Weights of a small GPT-style language model, trained from scratch on English Wikipedia.
Architecture: learned positions, biases.
Training: a variant of SOAP for these matrices, 240M tokens.
Each number is 50 + 12 x the weight over its row's rms, rounded and kept within 0 to 99. Layers, rows and columns count from 0. The size before them is the row's rms in percent of the matrix's.

# layer 16 attention query, 128x160, rms 0.142, rows 8-27, columns 0-159
115:38 62 58 55 49 47 47 28 27 54 34 53 53 43 29 61 66 62 35 69 53 45 36 57 55 53 48 64 33 43 32 63 66 42 37 62 49 76 52 39 34 27 62 71 65 42 36 37 42 50 43 44 57 73 66 31 54 63 48 50 48 56 68 54 63 32 26 48 54 39 40 35 37 69 60 39 39 33 54 53 40 63 43 51 60 48 62 64 69 40 63 39 48 54 56 62 49 77 50 63 65 43 41 34 52 41 54 49 28 55 38 31 51 40 52 60 52 43 43 56 54 56 37 47 64 75 51 54 43 48 47 32 63 44 41 62 33 59 26 44 40 54 58 44 55 67 43 39 62 42 57 49 42 39 76 40 66 39 58 26
098:26 41 43 42 48 50 57 66 53 54 32 41 46 40 35 51 40 56 58 47 51 44 52 49 56 22 68 57 41 43 40 45 50 35 58 40 43 26 61 79 35 54 39 61 53 46 46 39 61 71 45 59 44 62 60 59 61 36 51 52 55 40 24 31 24 56 46 56 56 38 54 61 48 64 40 65 45 43 52 50 49 53 63 69 52 47 17 56 73 44 49 38 26 57 48 44 25 48 54 56 44 37 41 62 56 61 35 23 50 62 42 50 50 49 61 54 59 46 52 49 56 53 57 58 58 50 65 49 36 39 54 51 64 30 66 57 37 40 42 46 54 80 62 62 59 29 57 45 53 53 66 50 69 28 54 49 51 43 88 26
101:48 50 77 55 46 31 54 61 64 46 48 38 51 35 61 48 68 52 47 73 52 55 55 65 66 49 61 46 47 56 59 54 48 51 51 35 48 40 67 33 51 30 30 78 34 33 27 56 64 65 66 62 45 66 40 50 38 62 54 55 59 49 61 44 47 50 53 68 41 40 43 75 63 55 25 52 40 51 69 48 35 53 55 63 35 70 34 49 42 66 51 54 57 71 68 42 54 47 78 28 41 61 60 52 63 51 48 52 41 50 58 46 36 70 62 58 65 52 43 30 46 55 48 63 41 46 45 38 48 49 31 73 24 59 56 67 62 45 59 50 42 39 49 45 38 71 57 36 59 38 47 33 67 51 58 37 58 59 41 27
101:49 27 62 58 68 55 57 56 48 34 47 22 62 43 36 50 44 51 38 56 82 61 63 53 50 66 61 45 48 70 25 58 43 36 40 57 60 75 39 69 50 57 53 48 50 62 69 57 47 50 40 84 41 33 46 56 56 73 24 39 54 66 65 57 53 51 50 58 45 48 68 60 47 28 49 65 54 41 47 46 36 61 39 66 65 57 47 48 27 77 31 35 51 61 46 42 50 58 61 33 51 54 60 59 62 35 40 47 43 53 68 48 28 48 52 47 43 34 49 47 51 60 31 38 39 57 39 32 52 46 56 55 62 26 32 51 62 46 34 50 50 64 51 64 48 60 53 39 46 62 33 69 53 42 64 57 49 45 51 69
101:62 65 53 33 51 65 80 53 65 74 46 30 49 43 31 33 62 43 73 46 53 49 34 56 71 26 32 30 54 91 38 56 47 51 55 38 74 60 40 68 53 62 62 47 42 45 47 41 60 33 62 50 53 30 45 53 62 60 64 56 42 68 42 57 54 46 50 29 53 54 56 64 54 61 66 50 48 65 55 60 42 61 46 58 40 63 30 31 44 22 54 41 53 39 37 55 35 56 61 63 68 56 41 39 38 49 49 53 53 55 40 47 45 51 42 54 44 43 50 52 41 52 41 45 67 67 58 47 57 44 53 34 45 49 65 57 51 44 51 78 55 74 71 56 62 57 55 50 41 34 38 49 55 37 36 46 33 30 40 58
104:40 73 57 60 40 33 40 48 51 45 62 56 47 44 50 49 48 49 53 45 44 72 46 41 53 66 50 60 64 53 55 53 50 56 32 58 60 57 44 59 39 23 43 39 53 51 63 48 69 33 41 48 49 63 51 50 36 59 48 62 56 19 27 47 53 34 21 43 53 53 40 43 52 17 47 59 60 59 52 53 56 45 57 38 70 51 35 54 60 57 34 87 51 27 60 46 38 63 43 52 51 47 71 59 53 49 36 47 56 52 50 48 71 73 54 43 48 59 26 38 62 62 52 45 40 59 51 41 48 54 53 25 81 58 38 32 44 61 34 34 49 47 78 39 67 53 48 46 66 50 43 40 54 60 58 48 65 54 51 82
111:59 67 52 38 55 55 47 32 56 44 42 66 56 32 42 44 54 37 24 72 43 52 64 53 53 70 51 41 46 38 63 62 53 58 35 46 53 64 62 42 47 41 54 45 49 41 62 37 59 45 31 39 41 47 41 45 55 49 66 55 59 51 54 36 17 37 29 52 63 59 88 68 47 46 58 33 41 42 49 44 38 57 61 29 44 60 65 49 37 63 45 47 39 52 68 71 39 53 52 38 53 67 51 43 46 40 46 67 59 43 76 62 63 62 59 60 54 41 47 59 54 43 33 32 40 52 75 33 47 43 50 62 57 52 57 53 42 34 51 41 58 39 52 59 50 54 38 17 64 60 75 63 21 36 31 48 42 47 44 62
104:67 57 44 44 35 27 60 40 56 36 29 76 52 47 38 50 70 64 52 56 51 34 34 58 45 65 60 47 53 36 50 44 60 52 45 47 54 60 33 61 51 47 44 60 54 63 42 58 30 54 67 61 45 42 54 33 50 58 53 54 53 51 52 57 29 46 36 60 68 50 37 54 32 60 55 46 68 44 48 40 74 54 42 51 57 82 42 72 52 72 48 64 35 60 37 25 56 34 37 36 41 52 60 54 30 62 42 56 39 60 66 45 65 28 46 45 75 28 69 67 57 49 47 53 47 79 58 60 59 47 53 29 67 62 44 56 50 53 43 44 64 53 53 52 52 69 69 57 40 53 43 61 54 58 41 77 38 54 54 26
097:57 60 41 65 43 61 75 33 43 42 39 60 45 57 57 56 46 44 49 40 62 50 68 27 43 61 48 39 42 35 69 67 74 48 53 40 37 50 54 47 53 63 45 64 64 51 58 54 38 27 65 86 24 47 50 61 43 55 52 39 58 53 47 53 47 60 40 42 72 59 57 51 36 39 50 60 35 41 47 46 40 41 51 27 48 37 42 73 39 73 54 46 49 50 34 63 28 69 60 49 57 43 63 51 51 36 51 51 26 18 42 49 46 38 42 48 38 43 45 39 43 69 50 39 52 38 68 59 53 32 44 39 55 26 44 61 67 51 42 34 60 53 72 43 41 42 69 66 61 47 41 49 39 32 36 52 45 31 41 66
103:56 40 61 54 41 44 43 35 56 48 49 43 63 63 50 57 42 56 62 50 42 37 47 37 45 24 30 56 60 50 45 73 17 59 39 46 48 55 42 64 51 49 42 41 54 14 54 42 61 31 43 29 55 44 42 38 41 47 55 82 48 40 45 58 51 48 36 39 58 56 46 50 39 70 71 62 53 65 63 64 53 48 57 36 62 37 40 39 45 52 76 62 56 63 24 59 44 60 64 25 52 35 51 52 46 39 47 59 54 33 50 47 19 95 39 49 43 52 55 57 51 50 63 43 54 25 61 47 52 46 42 51 63 35 66 51 50 39 34 47 28 60 56 43 57 61 48 50 52 55 55 51 30 60 53 68 60 60 60 52
113:34 37 38 50 59 58 37 34 34 54 35 59 71 49 52 44 36 47 35 42 43 27 38 40 52 39 35 46 53 56 76 48 53 44 47 43 50 66 73 50 77 46 55 63 52 44 47 53 36 43 49 40 46 48 61 61 25 55 44 33 51 54 43 44 85 40 44 50 58 45 73 55 45 46 72 56 64 35 69 47 27 42 53 36 43 26 33 39 50 31 23 45 39 41 43 48 37 42 38 38 55 37 44 73 57 48 48 44 53 57 31 62 49 40 41 41 74 66 47 38 53 65 67 33 61 36 59 41 53 51 31 34 43 43 45 48 42 60 41 44 48 52 40 62 74 40 43 51 30 50 36 50 50 44 57 45 42 74 47 69
105:66 81 56 33 52 25 47 51 55 68 70 50 60 60 46 46 45 57 24 64 57 50 56 48 48 48 40 39 53 60 39 49 60 52 47 48 49 78 47 24 60 51 41 60 54 26 54 75 48 51 35 52 45 41 56 20 51 59 38 48 58 51 43 44 35 47 64 43 39 62 52 52 58 62 70 68 65 43 44 36 41 72 56 43 45 38 55 34 35 52 66 37 34 81 53 50 50 29 67 41 59 68 30 62 50 40 45 43 54 50 52 65 54 51 49 49 43 59 49 47 64 46 74 60 64 65 56 57 47 60 58 55 41 38 38 32 46 65 35 63 62 47 48 44 64 47 56 51 69 36 64 71 74 39 28 43 46 63 57 44
104:49 61 44 53 48 60 39 45 50 56 69 53 45 60 60 61 46 40 52 46 53 22 54 59 58 47 75 43 39 39 41 23 40 58 76 45 29 63 78 21 54 37 48 56 54 48 61 69 69 56 45 26 44 62 45 50 64 40 43 54 63 43 49 60 65 65 59 63 49 59 57 47 26 42 36 49 50 58 57 69 52 72 58 43 37 68 74 54 55 45 59 61 39 49 55 71 45 50 42 33 36 34 32 38 53 50 53 50 69 50 54 44 23 54 48 66 52 61 49 36 48 54 44 71 45 55 67 71 60 42 39 50 60 51 59 48 74 38 53 49 55 75 35 43 26 50 39 43 58 57 48 69 34 67 54 51 48 60 50 68
099:41 52 62 36 60 53 54 61 65 53 37 49 46 39 43 43 60 44 64 68 50 36 57 57 56 67 46 43 30 37 76 46 44 52 48 50 46 65 65 56 37 46 38 43 37 79 56 51 48 48 51 75 48 21 51 31 54 49 45 56 56 50 50 54 47 48 56 28 48 55 37 46 47 44 52 70 72 38 39 52 38 55 44 29 60 48 40 51 75 69 47 67 56 38 53 42 37 36 40 63 26 50 60 77 62 70 52 44 28 76 56 39 54 37 30 76 22 54 57 56 48 15 66 55 47 54 52 46 53 65 40 40 49 42 39 42 58 64 31 55 34 64 50 48 40 38 48 39 43 67 64 39 57 37 49 38 60 42 55 43
102:57 65 20 46 42 54 55 44 61 65 48 45 67 38 48 28 29 38 53 51 41 48 60 51 51 58 60 37 40 38 56 44 49 50 51 37 39 58 47 39 50 50 89 43 69 48 42 42 31 68 64 64 32 41 50 47 72 74 38 21 59 59 28 46 57 41 32 41 69 27 40 38 56 52 46 38 68 45 63 58 46 50 63 48 39 27 52 46 17 54 45 66 66 41 56 42 53 43 41 45 45 48 57 49 52 53 73 67 64 55 46 61 69 58 65 80 53 59 46 51 47 49 51 38 51 48 42 52 57 50 37 51 60 57 55 46 55 47 54 47 42 61 47 69 31 49 47 35 41 22 64 29 55 37 57 44 37 46 35 58
108:48 48 42 68 56 33 31 55 65 42 48 45 33 55 59 45 54 64 55 29 44 50 63 56 40 51 55 31 69 61 53 52 64 36 62 39 44 63 44 60 86 43 73 44 68 71 56 45 36 36 50 42 51 52 54 44 47 41 53 51 51 43 54 52 48 34 50 45 38 32 39 50 42 62 28 64 36 61 46 53 68 50 46 40 39 53 43 24 58 53 62 68 44 46 69 65 64 65 39 55 61 65 54 45 45 67 43 54 63 64 34 49 66 51 44 38 29 72 84 37 52 67 40 42 50 48 33 69 26 59 40 66 53 47 52 71 65 48 68 70 57 59 46 43 36 54 63 35 43 57 63 33 63 57 39 57 42 55 42 38
102:54 51 59 30 58 50 43 59 72 33 44 35 28 45 28 56 49 43 46 27 58 56 59 48 51 38 42 43 44 39 54 72 62 60 51 45 45 50 70 39 58 44 61 46 50 46 31 47 42 38 60 33 51 63 30 30 56 15 52 41 56 53 52 41 24 60 78 49 55 65 47 54 40 46 66 36 51 51 53 59 44 68 50 61 51 34 50 43 49 53 55 46 48 40 56 66 49 58 40 68 44 54 59 56 40 57 50 50 49 44 51 37 21 45 56 61 38 91 44 45 50 67 32 53 38 28 45 29 67 42 52 28 43 44 57 54 69 41 40 51 46 52 37 76 63 44 55 61 44 54 66 73 38 37 52 37 38 69 59 42
104:52 36 24 33 34 54 50 61 53 49 63 49 38 55 45 60 50 79 40 53 47 38 50 52 55 53 39 49 39 38 52 16 44 33 50 54 66 39 58 62 52 51 34 62 51 47 51 51 42 48 67 67 76 36 65 44 42 41 62 60 32 48 45 35 49 67 47 38 31 56 54 48 44 25 56 65 32 60 42 68 28 41 34 47 42 47 57 31 43 54 65 37 41 53 53 31 58 35 63 44 41 45 41 15 56 64 51 40 23 54 46 56 48 77 54 54 58 59 54 57 44 36 63 42 64 60 40 30 44 41 41 44 81 48 75 48 62 32 58 47 49 38 46 59 66 55 49 46 45 52 34 64 63 55 44 31 55 41 57 50
107:45 31 40 33 50 52 31 49 57 30 64 40 48 37 35 55 55 57 72 50 29 49 78 64 51 50 62 43 42 44 39 71 41 36 41 58 63 75 59 68 42 50 51 44 68 55 52 38 18 47 55 69 48 61 53 38 54 54 39 53 32 64 45 57 64 54 68 50 51 25 49 58 28 65 52 44 42 56 50 55 49 34 46 44 58 44 73 61 39 31 45 70 66 49 59 69 47 56 62 51 34 68 51 55 23 49 36 50 50 70 68 42 63 41 61 44 45 66 40 53 71 61 51 50 65 47 63 51 60 21 61 68 50 59 33 72 65 50 39 40 52 52 39 53 46 64 57 31 44 52 45 56 50 48 41 56 41 55 43 32
103:41 42 58 52 54 60 48 38 62 42 20 73 49 56 62 52 57 45 53 58 57 60 52 61 45 45 74 65 68 39 51 51 76 48 56 67 44 42 21 29 63 57 60 42 48 53 42 56 50 68 50 68 58 42 50 44 35 23 52 56 40 61 53 49 63 50 54 53 20 49 43 68 45 43 43 66 63 57 73 32 55 60 40 51 45 35 54 34 31 53 65 57 57 33 57 60 48 46 45 38 64 54 25 49 34 54 53 42 62 52 69 41 40 33 52 47 44 57 22 41 56 50 57 64 54 34 50 36 61 39 36 42 66 39 65 40 44 43 28 41 30 16 51 69 47 37 44 48 42 69 47 26 46 59 48 58 41 42 56 43